config.yaml
head_dim: 32
intermediate_size: 1024
hidden_act: "gelu"
norm: "layernorm"
norm_place: "pre"
positions: "learned"
qk_norm: false
attn_scale: 0.177
init_std_up: 0.0312
init_std_down: 0.00666
optimizer: "adamw"
lr_mult_up: 0.756
max_grad_norm: 1.0
max_seq_len: 768
doc_mask: true
Each number is 128 + 24 x the weight over its row's rms, rounded and kept within 0 to 255. Layers, rows and columns count from 0. Numbers have three digits each. The size before them is the row's rms in percent of the matrix's.

# up: layer 6 MLP up, 1024x256, rms 0.0534, rows 283-462, columns 192-223
# down: layer 6 MLP down (transposed), 1024x256, rms 0.0562, rows 283-462, columns 192-223
up283 100:166161087109156134142168138164108118176097097118059132108099143093170123132116079101122152103138
down283 088:121126134129124117128085149121155095109119134185135138143188155126092164147151147176134103134117
up284 106:111161101171129134114147099113138106083091132152092161089156116120151151140121162160126090099090
down284 103:080096112181135150111175099113132132136154150115124105139112173147154099125140137137122107144112
up285 103:186158086104150163106164126138093127093118142112134125112126123085104127149103137130118091139137
down285 085:132137072125086151151119103138149097136142161130122144138133085151146118104110141119119137181075
up286 098:110093076146129152120169151154126079161126124136159172156104120122132134160159121115131113127119
down286 097:163102145179084119109142101163108152136139169110097135118114154110081131121142098155143132154118
up287 090:147109099156104162110129155116123121118134128132119113117118128126116175147137093100114163119093
down287 087:145121134133119143150094174110092114134168140141130129115152151146120128146166086138129128195110
up288 091:112153128110139105114137103124097114115126162121151134167150135111130134142160081178120117108110
down288 102:130208165159108156133100129116162131135113126156137141104099130105143133101091127093118170148116
up289 110:112151142123167159150177164127095134174080084108137118101111147095112143157107138143107132139155
down289 108:147158169134125148161154165165164127129140179141112147185130093105135132116154148131136102133118
up290 112:112127091106116138160162115126144122105094115151165137114111144096137121146101162131102076116134
down290 118:137154102129155136145112173069137140147128111112073144143113136117120092116089109141108146140135
up291 103:100102141192136128152072136112124139096134193169128152128139156134106172136143083170131103110144
down291 103:099126124116163123131130133131115144106131107110144131087108131152155126104126138111157116118135
up292 116:099120091092152134136104149115146078157120138170094177172133122119129159123115148057128116103168
down292 116:157135098137109166152160165150129159108116105142112078132116115108121131112095144141150151111122
up293 122:143106124107169101145148122155139111113135114159143140128123132106152137134151097138126084093140
down293 129:126125184123119146112123132152141107112133107093129104137148098144095148118101089125152061154124
up294 090:127126123130101107121153147125148093106112167169108093127118141141088129143175132161128121141133
down294 098:102086092172133138152148143103144106141136134145121117121087128094153153150113113111171157111133
up295 120:085126124112137146118100134166089083070150156123113140137164173105118191110113149152099108123112
down295 123:114099183122097154105126126113173173159163094097124140149124096082121099129133088119104133126156
up296 089:117082129164125121098133151096134126075062152150107150095143136089116145184152123149135117146127
down296 084:151155144113142133114150153147162099147119145129149125101121127152147118114130154125088135129121
up297 079:159155117116122144152116138152120142133102115147101124133101148088118134144089141089130128129158
down297 094:169142161137132130116106119168128144144148118078106075137126106115091119065133158132084137147124
up298 094:130119150122162126123182107133133163102106097130147107115149115168165115124104176140110133123169
down298 091:163141149123114124132188098118103111169184109141097142130115126142145118121139139128088142132090
up299 112:108167126145144137101102161143101139130159111154094140126142077094133112148113108130156133139106
down299 108:121099134127124136145137124114155118107125184114134090124104162160118157136120128135101146152095
up300 084:139112179107123127123133161134129126108154120119124107136078115091084143128107106097166120101161
down300 087:081118143149145165121129162109095109127148111126130149108112135127132124092121097141169154117174
up301 110:139113140134109139147109186114106144168095139119093149162171171087103150138143080128124121103131
down301 084:155126106147057115104128120143124142131133133131120143140153126119128146129095090106150101119136
up302 076:141116155119091133143127158139124140122146168148161159073123080085136150153101110134162121105134
down302 078:127095119129175145109144143131109107109127118088141153133118120111131139128097125129140118131164
up303 109:120151084115130134112157142144100104127127113135119123099123149127102111159115084138174122135156
down303 102:111140148099134167106140117114165093093057089158144164150150090122103119109126146123089135174136
up304 103:131158114113153140121123141134094145142119151123086165119152060127103124137135092100125118143129
down304 108:127109118143103112171124157127142121152095092090106116098126102126145092118126134150130089121111
up305 115:121233144103153150117140099154135121135114173123113144172120121130112148151155140112121119123112
down305 099:103136146095151144136116146158089088132130148097128137142121106103132159115125147126130127117154
up306 076:132106138133133151124138146102111121134098147124133117118126102110127110169114132115147092164135
down306 092:086134130095109115148115141169151111131132143085129113143136092115150135103136125152093144089122
up307 117:128117118130145093137096110191150147129127102142125152126151120141119129146143117127112086114151
down307 124:112124138114129134185122143091120088162117140143156093154149127093118145166121104070151116131136
up308 116:128114094128110145156159139122137115138114139156098131131150098132096141135164109131117107115100
down308 101:090122159104120118153101124134122125149138125104102139108109145099167161141140115106179150117133
up309 088:067178154162133097114108132133087098106099108136142144117153175117119152142164064160103138083116
down309 087:106098130094078094131112137078138134140113136146136096150147104146137154127118149112167147123118
up310 111:153149069159164115113117129155133116123118074118127147121160111115148156143110145128141117102138
down310 106:145122152172144132109142176110134130135115132162142144115122135126119100104148069108136122157103
up311 115:148109133096157147092146110130136145105090100170152149179139111104100131129124113167140119122162
down311 113:138122151127132107147154125116119154168112120101116123123132118156172126097160116127122099134125
up312 095:120116158163137119149113139148079117143108147109118103133087150075138119140108084101098120109109
down312 086:147134105144101123134134123085099114117113119155083136129137158110117142132120161125125121119122
up313 101:119119137093158150132138120117129107114107113142082146101096156077133149151083104089190121126118
down313 104:136122105150109169128145173147134118127083147128150117173129106117142100061148113090115112077129
up314 117:140125124134140164128119138181140146101131116117162154110156114131148147171127122134125111116130
down314 101:158160128128133139137143122147145134108144138146171158148091131132068118131132120120113137120145
up315 073:095122112132136130090133101151118133097129142185086105154129133154108117140157105144125136148093
down315 088:141107105143146131110160115165157168106159116089153130133149143106134171106112148105124167130140
up316 085:099098152104151127091113153113111190079116157129144162141164145080122141167104115122112113112122
down316 095:131134123136153119148104123165090084170143126140161069100101095139142105067109163111155160134152
up317 121:106107131133105143153170153160119105113108120107137100180152098103125145124162130154141133097165
down317 114:095137105136128140160105094168082086102149118116116166089102129129130094139140136131090122081133
up318 106:085145104123169145136149117133082146155144135140127109126109103132149122159117075110138116106108
down318 102:105130107160156130148150106151087085127168201103115116133121171112129134166090121132098152085139
up319 098:100129123126149132138132128118139101112120099109143095115126119127146104138120111149125083155183
down319 094:155157124084156127072122086144125166081163101196109140108176157141137130087136141140147149142101
up320 103:086126131125149158122156134150136115098165178165126149113193135135169178127088163136119091079118
down320 101:131178105147101133147125134149146183128123093119126124132132127164128148142121120138122075096129
up321 074:103143137135118131139143154175118081100173103113118134124125099093155150151115117118142140130134
down321 090:104135115120139117138103123163123099129140132094163112154141088103164101102118088138150135143104
up322 090:164151144125125099131125144105098172175107125116101095108132106139140147144089095120156141142102
down322 068:149146133102101113157136157099156135143117114154113157165102143180116141118109144119113132133124
up323 078:126113126143150105132095140156142116106120130129113125133096099131124130160101165082176090122159
down323 078:085121170152138165141148151133107108133102133138099127130131154144149117118113146135133122133119
up324 114:129158133089162136111130121139152094117127117102127111169133068149098159140157119116130146126130
down324 111:126071117114123130140138129125118108150099116110139129130138097132120077149196155126111145104130
up325 100:120121136134117118153144118081107084114088146115107142106172116114108172196120114145125080154131
down325 097:139159113139177121132135136131142145154140146113134134138136112166093155107121165107173129154095
up326 090:095095161136111137159119155143129136137094138158083088119108114169072125142159145121103114163103
down326 093:130149104182161118146082097140128117088184101129161124105113112140142119143118092134118109137150
up327 101:122157094128119151116116122115109136092134176120114123098149147120120190139106118124144126165115
down327 101:137126149095135139093139128171135099145129103108144155099133146112161124087136134145131125113136
up328 122:117077137107140144095131148130115086134087159148153177145147160082142120158128097124118107119104
down328 122:126111118115154141109145182142093168149128125147127138163136113116154106113139156110134114098120
up329 091:143122154103109160165169119193107116084114150103131111150121130115128123142105126134115123143129
down329 094:138126140139113140126130120132120123179144107125144150109134061146150129096114097112092116163112
up330 116:114140106152122158093102129121152108118119125119125158146177112123134168153142177149150072119110
down330 118:116114096106130187130130119156105102114129127108166110071103124122095111149130094127140104146103
up331 108:135171116105164103109108122194122132155126103113116105130149168103098139129141124135168109066146
down331 106:101142149161063186138144151096130065115111179157103118129116117157089119138168159132112142125143
up332 102:107112120107120137097125122125093132126101107144105133185087138101104107127103138084121120083144
down332 107:122118090129164109164159112142104104165136132168113137083139114113137098100149125179122134133103
up333 082:083156112133160130092139124134128121121118092128159100113093143121135126176085127145129136136129
down333 096:147116132135125114126151118147082159172130128150124113129180172163171106130134063145117122169100
up334 077:085134090130158108079099116120101142110132101176134161106133122114132162154142111136110143086123
down334 084:128116110125178119133111156124152106112112153089125132150128124133111093103122122128158113122119
up335 082:101140126120133122138112113102104159139095123140124117123158129124138133181126152148139126156133
down335 086:120066148099063130121133129190123124130155141144139133134126133131105110104099146149101152100128
up336 100:119089110186111135099101138138105124181101149131109129124093149091105123160134081092127107117144
down336 104:113147130161128117160139096137138099076149096097133137070125107112124173103107126114163121122110
up337 086:174129133117134131113088161093100116128085145173126141123112108107140126213095115146126085131164
down337 092:115157121127147134120156096123110140171128141109164103125090121107118133110138082128122131150134
up338 062:114087130160170143137122133137111121086111134150116159128144139134128125151133056104159072151084
down338 082:124146158147133108116099138136135129114135096103124142106121080118136103130121145112120114129128
up339 085:131127116133123143124164122123097074128108168163114086102096131136170158144127107135117104113107
down339 093:080138169141144137100120120106095168117090098092140176130131121102089119109123130100146163137109
up340 095:140131115114123101140157132128127140120104181134096139114165125139101114152103134078093103115111
down340 100:158135098122137084129145167122090147108143124103149131111105158124123102106109169140111163133167
up341 075:117133116096151130139109128184123140145155073112092172164131117132117132095140114111153135124120
down341 085:136099133141146117124139151104139120139124157149140106141166154108101119111110111136095117140124
up342 126:127080092132145134108155165170114133132127163148117155122148082140093132122115137132158105072149
down342 122:094148200097113099150105134131128120109116119141136130147121135102112102096114095120104141142145
up343 110:102121135112170113124151127152106084131115151146109115121182134153117107175082108154165115120115
down343 120:124098105178097146108138136136135184150114149143114131130066142101146153120131123089117103101172
up344 113:113133136122120100138138140127130112119146150173160134136145111120115142171141134115102079098167
down344 108:127130124110108135108116150122083176093183140154132146124091153155125098142105134135131193102106
up345 118:126124136103155100148156175128141122113155118103146131135138119117141148141102127104148069146128
down345 109:085132120191137161167140099145114137169094117119115136130096118159163112140132108145121140139135
up346 114:117174134142144162180174127127117122115161156171108121125121093108161181126130136087114142170131
down346 112:123091146121113144159125153143157138160117094113139145136119127109126146126087140131128089135124
up347 127:149124094125134122111146176157117097107100148094124111146123110134090119132114128160155091083158
down347 129:171109108105122143130173114141112093141125102135125131154136159127134156113131156120152151121126
up348 102:107107156141130104125138114155132161145078106133142139101152131146095164131129125105108140114154
down348 096:095153106127111132104158109136130105155073158155155142144119160127103122130124125175146110131099
up349 110:119123122134146121096171133145102105147102149146088139130136144125102115119156139136135139121095
down349 117:186140140101138124130144131127151115161122106146110160142064093095140151135094156132140149094104
up350 110:099149146142119148121128107103115111119146107102159119142119121124161172154103104118151125126156
down350 101:122119143109144173108153149133130087120119114131116151113151108144112102123174195136109124132126
up351 123:096150142158133125101159145131089132133122109159122175147155113126103110169109106122124095111158
down351 089:101079111133068139107133171140128155170092139123146094148144116121117143129132139096157137137085
up352 085:080100150151135151165094119119090111158128120109147134136121173110116132148148129121106130153179
down352 085:160129152123125129088120108161106149115143134151095108093161141138122122081123126138083109134100
up353 085:100123111153144124097147098182080132147134115169059160099114107110149119158133115147127158118138
down353 097:123112083088145112094165136097134100137134167131184127146146111098116107116151065154159178125147
up354 097:153112152189121145095148134105110152125086118134089119086134118110101106123096147107160138131112
down354 085:104098121097156120125120141095102156114132113114134176142125093135111137134114111125150139120152
up355 088:139117154107100148102147145125095126120111159129138111102113166096139128128135113119116140143107
down355 089:138142150106138140154168073158126151144146134119146154133059142142140070120154138150078111114163
up356 089:148162103119137148110090144200128076129154149145137177106164109118118158147070097148154091118143
down356 103:124130176135087131138177103132117108165158161124140118111136160129126155137108115127119133116121
up357 080:136132130127142151130117111134118125082137120138102101102110128104080099120113086102143139173121
down357 092:125174117144139144104159105159165129128106097099152103130122113110118106106106113157100155134138
up358 096:129117130082151120149149152153138105135104161119108142133159091129100164127108103082205127136097
down358 094:148132118102120127131098126098108115120152123114144158110119133117152186161098153106130129124122
up359 075:122134144116122153123173128104119103114112165115134123069124124104110128151091145108132105159145
down359 095:117125101130182127106123111121121074126126124092157142128120094119134111068132114158126151105138
up360 092:146143136122149087139135137177139143135143120142127149128080107126103168135145110121132079112158
down360 089:179110104182156149121146127098132132102138146139093101147159132150150110119139121167120130127144
up361 090:142137106134109107159170184115110094161141120146119125082138117109143139157120090087116124086161
down361 072:124109141115128114133132147139113135129113137140110131141163139129137123126132106135116106137119
up362 107:094119129141162121118145173140105114090114137108114134155137135128121141160125108154124128126141
down362 107:137123172103137121156131141155141081123127140111103149122106130087112111133128093157122129148127
up363 111:155155088095191106122133085134144147127082103142147205141144126121110145129076137147151075101135
down363 109:113128112093138174117135147144139161148108109132090076091105104139143095138146151117156092133164
up364 077:113111108116097133131099131158122115049145119097153188134123140130094163144137115166135117136139
down364 084:139139119130165135161127140127115141118142153150134163131129123169125106125151077124092123134119
up365 073:103130113127131105157152141080105127171146101108142159100132122104132125167155140096157134083141
down365 079:132123123154138143111144136122129117124120151106119091142150146134125131126107139119132116167142
up366 119:141122112125122137137180163139149101143108144165127093139121078124093102122146126120144110124149
down366 119:155113120121129139117144126133096136121139135133127117162084146126169152163147132133134129161192
up367 119:115117130180121127147120149164130084072154131115183122132155154138125174144122115162136103100126
down367 111:108142130106137114134135116131130153120115136095111061113150123170134126081083140095166118104153
up368 100:151115133098131136118149138136147102144117154152130093137143166125117155139130139144139080086139
down368 100:161117163147184126153133137122153121151129159115129063113116162125154143149148089140123113147137
up369 108:114112107128149125144101112134098114128110150124133185138115146155152174124116103112124104124102
down369 104:153154148104137094137129139151108133142121150132143075153140126134092124165075107088122148111119
up370 098:106100100132136138107133121125139166130137122110173146100110094122123112161122137055129113135088
down370 083:127146102159120157139118143073118141131112111117112130133118126145113118096132146135162173149139
up371 110:125150140156144121124151183138127109095095159107145132120178140141064159141112149158144086122118
down371 114:118145117152140137180148097173106180171155142156127131104171142097156125105152119139127110173131
up372 089:135147136108094157138147131095127118143101124116125179126194069131095099172100130119108108135156
down372 100:118113122161101101141170122064109112129118124102144106136077161133119133127075092140156134134098
up373 106:088117111106153122120120164144139083125155114112126117144121124110112123150144114124127129087140
down373 091:142111139131126109125125104145143151110133175120128137104128127093119145139116136140121133111143
up374 084:135135127099145108112128157159132158109148051118144121113143121098107136124143122078168130117083
down374 096:105152148106118172125146123097111096120149142113131147102133134119179142130176107125136147110106
up375 093:145162147133140089171161124113107133140128100085140118139152139130084146141122100130172103110170
down375 096:169115150120117122179107151145133108092095126162147128118137125161124125092143182110134185132131
up376 123:136086131148131140132144185128121102133110121156137111137116120128125114141114157134133083085113
down376 114:078181125116112147101094108159127141144139145096091174088116147133116081131128099124103162140121
up377 082:113120147109108116161138141144111169140111098154116140109110113095126121143132144151121101166160
down377 083:113095135152137130132155136123154157109146135118124100137138114128176119102120085120100143155131
up378 110:158132126106141130128135184111111125170127088107110154097124099116096144153078091090170130128143
down378 081:115156132152096158150122155113107151081144126149119127119132144137105141142138120128141134148122
up379 089:185093123103127104114175156103077105151099141135084120103146076111103147157126105112115148085104
down379 072:124106174125093162123135112130127174167131149135123127151144142133113128123135148136116123153124
up380 114:129097124140133140123140151121136120131103142134115091148159123156114136188157090102163135111118
down380 106:109175107100120113140119177118169151091142124152115139096119106100106135154174094134169135110129
up381 123:118129125161140155109177131150067141100145096086129129140167142107119160143098162128126134091141
down381 112:181103132086111143126124097144088104141093120150082130122186155155127102128122109115113157080098
up382 104:137129097136129112107105120114143109135117143150119141155144133137114183198121139146186134093126
down382 086:127099065174125139101147114132127126145126185148103119120118087149122150123118161091127115142168
up383 106:111097151174124124146148141128127125121136122101105111144082120126108153130136085095126103136145
down383 090:147111125095105067127069169099094135146137186115118137124117121120137130136086134119151108096121
up384 105:112118120127154117134140116212140098174109132093164130136116136086097118155085192116132103105164
down384 098:170172144146145094151149147075087133128134103129115101091159115117155112104136134164164149103148
up385 103:092108148123148126138131138159131129108135120121159104128127134091148105138126102172144130075157
down385 103:143113089110120114134138093134094101101129136165114179096130144142124085149118110134127150111098
up386 082:098159190098094151141161115151107098137160115131106163109136077117130173157154176147104109119093
down386 093:136112090161080158132140126135158086113127174092092132142140137126137104131138115198117127111153
up387 101:101109156113125118120097154148097115139121140120136134153152121078115139128152126097138093143124
down387 101:155166142134154116126140145119130137120114129144134105167090114129118124152087131173112131167165
up388 091:090114152163106150171135144095141102063099091124140117175112112121140157167133112112130111121127
down388 088:117129134123129124190139114113158109112125110139102165105101097174124175100147152117141126126121
up389 122:131093132111146089169154160145126102126147163119099138148130135156120156160169105140128113095157
down389 118:109121155099131167111110155125107111152069116140104145131103145102142121124094096088099146145138
up390 098:107135145149127149131135148176152113081094146106129132149117143149094149128118143167102108109129
down390 104:137095091135121154157097146093161156166134145117111147094100137125155161144154148137119168152116
up391 111:157126100094107117105159121124113163136118114107121112149161069118140116139140143124111139133120
down391 105:131169137107146132101114162111094107119169150098176154125082125111139140150102132073120144112112
up392 095:122154146111143105141107123131137121085121178111124166117143118136131150146141088113135114135138
down392 090:120113090160096088154115139119120150146125065137118126122124122168133090145144157116111109120136
up393 119:081090108108136145110139116140088124076117144126169119137130124084078094153122112139118070134097
down393 117:115118102110115094149125115138103158138145115132154159155144144143135137139112118154110162092111
up394 094:139124156111123145128170102130109102113127138133134119150129125126095197135114158141145133113111
down394 096:148157124130158065112117123081120155140091118136133104129162169116110106112156105110110150096126
up395 070:133152130128074089128121115118138098122167108077153101116128106102123105124102123131112182108135
down395 074:124118139148198167169129140119115154136106141145113142138128147156142146147151121124121117136115
up396 075:150123089082121112122119108142098136147128118165100140080114113108084116163109140090155132136128
down396 090:131109069190167135118096113116141119157149136088150096144148103108159105062136130100112148141119
up397 112:153136113156140141148163153126130130106113090159120104118129123100115135135126095082147115101163
down397 083:125145126112106144127129172121126141129139152140137100173145120115084130142139107079127125170136
up398 120:152096105107152124123133161135124158131146077113099156111106130072112113125146123119129117122147
down398 107:130103109130127138166118126142089079113127076140170123108119122140152125110103096141164084133145
up399 120:124093140147139145086123125125126092132102155139100104083148122098105145132156122107131101048116
down399 121:185142129155199103133125151148184130094168133147125135123086126147153111114115098100114140160108
up400 114:119132068120149083184133158183141098130148126113069143099169091172117116123126091104099096115122
down400 117:138126149187098084116139151113127116114101125123126131133114081133150140137136173091134139127122
up401 078:146094146124135093148119131169085138137162143102062091142091139094157184165134106115152119084113
down401 080:083142110159152139140108155119072116124136151110155121129139132099181144084127087141106097133144
up402 084:161082134169148129102115129134129139163098101149132092116128117099114121145100090073132124101155
down402 100:095149134154125114120129101112121103083152100105141157127111146162126112100125169175132123157093
up403 109:092111134133114127099101153138133147092074108107137113149093152128131140121101093086115114110151
down403 110:149141124129164143128154128065204143073148121134105120146097097122132123125163127155132123149092
up404 110:112080095146139122132137129172142117103146095094148129156131135127140140133114107110111116138114
down404 111:103184113162137101154097102116106115120133119145103131144125112091135134147136168131120119143139
up405 118:068133128154130151143062146112132159105126135084099151101156127118117154129141099130131099111128
down405 111:137142154122102077124120140141091185135136096137149131148112169111117121115128093119138092143127
up406 101:141138148139121127144167134125128121127066138166116117118130090165089135126114085118103113126143
down406 104:156155157106110099145118118138119180133129115144096084128164121147120102144092121106106129085138
up407 113:091122147145121168090121145140122118134071168139095139127135127116095137142102117128160124138128
down407 116:123123098138154105125120159140117140135115143136119143114148169107141147118117112123138148074102
up408 113:095103092113154113117152139111156102162102121085086154088101129117153123143148124084155116133165
down408 108:128123172108108135167085141100143130130101118109142126094105127106131134140147138090110131164097
up409 106:127142155112127155139185129128121135116120089142105152131120141105102137122162107107129102128148
down409 094:143135122125099109128142157171154093143147133154110115128096111149122140124185190119108104106128
up410 129:127113121122105131136117175140130095122141121176107139117153073131119136144137119140172157092138
down410 138:110127148131134121146117157097154148113135129167123093170138125137110160139127114116121179109183
up411 114:091123075146137168147153164161143135120130071076124143124136163131144162138126161100112104101135
down411 119:086123092145131191146136123152090122156184124141126132167132133128078138116134110127143122138152
up412 094:076127101143127148102168104121119130124105129098097154157153110111090122112151099087144143128149
down412 100:155160127113122111133147123080123185175085164130122125162145085188166129088111147103113122094124
up413 088:131133147151152128087171122160126127147121076140139145132161130120138144146118116107140135103181
down413 093:159123110127110097136146147105135128121127136149151118120116130133163142117142115111153166134102
up414 109:103146077114163113144129139169110122100155120147140192091162143159112136157129110105157104091109
down414 100:168080142120147132138157109128113146150123104157120135110152147105129180096105149106148094110080
up415 110:106143075115157150163155142098093135098168135190104165137105165100141110093081110141089111138110
down415 115:130138146126155092170106147135092139170126175144103143155177137099147138119150155115131111136117
up416 089:090142121144165159159080143145136114117156100102105147116139107104126130134091165093119127159192
down416 096:123137143116101122126124116115110115180110082144124114119111130147142128106115103121115131144072
up417 090:116137078175160134094095153133133116095120159127140132156115127124141126141134088112132116077138
down417 090:128119095080087111101164073160120117115118144121134175132116160096175130163108175130149177111144
up418 108:080146106191119116124159156144138143101142098147140118134137176132113147131127115108119143093151
down418 105:182151101123129116128125128105096136142144144133109097087149107137136135141152119119142130109157
up419 108:132152123127094111133178172094109116135087164143076150144107134115117171137131092128127116105145
down419 074:150127147148080120128138123124123103119121137142126134127162110124114131119144123162156142131127
up420 074:101137129122105122141117129121120104133092170202105190075143118131102103194118136138118129135173
down420 090:107115106147166112128111130107113091120125160112129115127133143134102134104123125142110144146156
up421 106:128131111152118116154124114140154103117112103128136092153171121121136131106089143169134090139157
down421 092:115132152150094075099131135124131149127146147119101121081097141119096148115148126104097098118133
up422 098:101094144109145150075128119140088137136130115125130122089164147094151140157093128109142100103115
down422 086:092143132101118138143144127135124132161130135157073187110139076139153107134155158142123143128097
up423 079:111099139154131076074095152088084138130099147164092129095116152135086149169142120107113121080146
down423 091:136118121148165121113151109144119111107143110136139108115126113131126118139126095117130156120153
up424 089:056141114092110138116170145125131117081124139116118186142100136047110141165080134110131110141101
down424 090:138100137140111090147141129127153131095172125126154121088163109105124113089136161151114179123151
up425 093:075136113172122125152122121104100119105146165161094155122148089125099138157129131112132148135120
down425 090:144098110107160107098101117133105101109111174090150159133140142084114078115117116086084156117150
up426 086:103137144142111132118180136103106152108117109117106116114144141089110143139157123145132145074164
down426 070:169111138106130112134125159148132122102161150148134123132105141119112117129136157103136118113165
up427 118:090150127099145110080137121129108146147131146085102162090115111105116153115123094134149133148119
down427 119:093166128143079032077158120160119140110157157115122133109095132110107102092132176112149122140165
up428 087:110164152097096134114129128143120151134074140159112134101140128103092095158101125095123094136148
down428 095:092114123133195109103169141143115121130134151119148157131153125140124111105136124137137110164137
up429 105:092172152158141106128139122137145111054104149148112131115113095121150119140099135121159115128125
down429 101:112135137152148125106134143157081122100116142092097108170113080147128141111155127129106167146115
up430 077:173097150112117124152152176141151111110133145125119115110134121114117183132142108135145114124138
down430 085:113145166156146134165156132097105169150108127122116147115138132098133130103108136121123191147106
up431 085:101168127125135130101107139123116120136121119071129152094146120115154122120117116136182114163134
down431 095:141108174134133128104135157104201118152116126113085115127162158108136111126214131103108130170108
up432 148:148098138115109100127153176101085125141113140170111145115155132089095127164110083105151107095143
down432 098:148125135130076104138126158120114138124127120127126138121147136129129132140131096118142115132130
up433 121:113134122148196138114171095146094105088148131131075104106116085083143123139106134139203116115111
down433 124:116114120128112112115135145131174126124128098088145152147088117151164138118069116117095126140136
up434 113:125102137134133088099145126143126121100105117152098110103141169124107113129093152126119112067147
down434 116:145140085159125124128152150134156126147151149143139131141155112132131149156144134132140146115119
up435 111:074086093146155130120142103174134118111151108127171116131116145132111120122084144120102094150168
down435 106:140100167097111168124154118118112134126100117112131127124160104158140148136127126117116155108142
up436 106:136170076163157126055157135118119150094137103135137118114161065125127124188119122115136142118098
down436 104:127110149105093121158115127091151134123107144135123105122089126131150130121186129125103171107129
up437 090:151150153119119174125146133142168077090158156131101138125140098153086172139135121129148116089124
down437 089:136083151116125113128143106125107141172166099153107113101127148118106129073128077105096093162141
up438 126:156096141106105115113165169117082113123090139150098158134164141080085138156113112090160107108152
down438 089:140121124109058112124121156134119136153116138154120142133153121144126121136141091130136123127112
up439 069:116090112141081115115125147145112132131159120110127104102119113081110117155083137106139132122147
down439 074:125128129089187143146115108075157113110109159103150140146137111105116143115135143139128125135112
up440 113:118130109144145104130124123148117122137119173186094157126168094129101120125124121097134141121106
down440 116:119072117109117137079084125113116063091144095091158098159130137094145135151160127148118144126162
up441 117:104169081138144158099128103154118140133135122155133156124136132110123170127095150116156139102085
down441 125:079151154089151127086128132129103138116108098129159141106156147137129124112107119088148114125103
up442 083:088081077144154178144158134167128148069126090131158143131120140125104135120130119127119092138102
down442 072:061123180130119169167131140109130109130140114137146077116138191171100113116101134130115109156142
up443 124:108108071137145121071173153160111085169106128136089179118148115132142120130125121095116122113134
down443 122:125121114180117142119096141143092084108131116136133072112153136140119133147140159171121117099138
up444 089:140122099102145104105144111154117164114131120140124161165115126103120176149108129118135134119126
down444 091:110123154123180112135188162104098113121155068120109102112108064099119121089187121120117156153152
up445 113:128112140105123114130148200119080124141106122160113134118179129097092127157125085110160095089150
down445 082:147124132116091128121101171118115113143117142141121149130141103143119136124126091124140116112122
up446 087:123107097137121124115109161129106173136116145145148159132152097097140102147094122108137101120152
down446 073:105142121138118105144121138102087162138145140132139141111104146137105111119150145145106149123119
up447 073:117118078129122136107137100134132135144133139145090148121116092121112088141120089087140148134131
down447 086:093134117132122099107133130139148065114110124092152092115165136099141147090151118172126140168147
up448 088:132185113098147112078137107179144155103110107165108166123118132145085151123118160143125132113182
down448 087:137119137131147116120092095134138091143132095148164124153112092134174133086108097108133132127126
up449 136:062112127117148141083108122133130126130092150147124112156187141142154126136137106103147134097105
down449 136:113140141136144126127120134132133158144135088142127085109130124136083130129163081135123140103104
up450 097:139143107102139135130099156109126131101145098127114123106142110136138124124113130078138126140155
down450 089:131192148136126142098115107112124128155110151143162132139105116108123141143097127136095075118101
up451 128:104126138162136125131150097153079128053144101087128129115178098146129159155126121111146075089144
down451 116:133144112153128099196156123135105117089125149094114136090075145115114153135135156146136135147103
up452 103:096090111151154130106168155128100127058136155106169132123143149125117119133133121156120077125159
down452 099:174100127092142143148120132123117097143143147126128104114151161112120089112173129119147179137124
up453 086:121142143107100136191170159120142096108113160115112113120114124134085140128129088139125122145143
down453 099:114102103116141114093122118105132100090144109116152129137084086101155098116144115192145114112167
up454 094:091154130133127147137144132182142127142108131152133104086140150106117145121122134111114099139099
down454 096:140126094120122192110107152093141157115103157143090113148180142180150157149156097128091168159139
up455 093:140083097104144143092173109126084175105108137132114148171118142099108097155125109139135113111162
down455 088:143100158124145127139108161159129194122152109130131138145130110123160115147112109156084082107181
up456 083:124118137137128094158160161114167147123130120137107147120157100091112121114135116084185125133174
down456 081:138123144135106111138143114110132133179117187138130108173118157151163108102105117094085160149112
up457 094:160120102090107158147153142155117121111116121136110121149127052112120115143136145133137143149129
down457 097:134106108115193127092138113140095098124142153088105122113161185166117139127133082164123138091116
up458 089:151123159072095113086154135117111131130138132133122185084139129127135156170130095133123105110086
down458 079:137120110132085125135130128131116136129141160139119132135123175110119106113116071088112129148099
up459 087:100155095164130130105140171121145128108094096165163144183089142135114156136123103163138122132102
down459 093:171145105098146100149105130128092124178131161117147142099157133154183087112143137106144167138125
up460 067:168131166126146163141103153107103114134158112101079110104112134129148134155142143105080133125128
down460 075:137125108135091103143128138135128100103092175092092151160161112113100110140143127059125132110128
up461 083:084130083174142093101163188102115139141139119104124094094147116093132121169134118109120148103130
down461 094:166142162134098157137125132132139161137101154150126117131121150121137169115134117133119130139141
up462 088:090091159157073123139124131113132125102087166113142135129141136094075158176158138143129116112154
down462 091:151143135162111122141132162077150129102121146108134131165090152098133147118133107171094158161147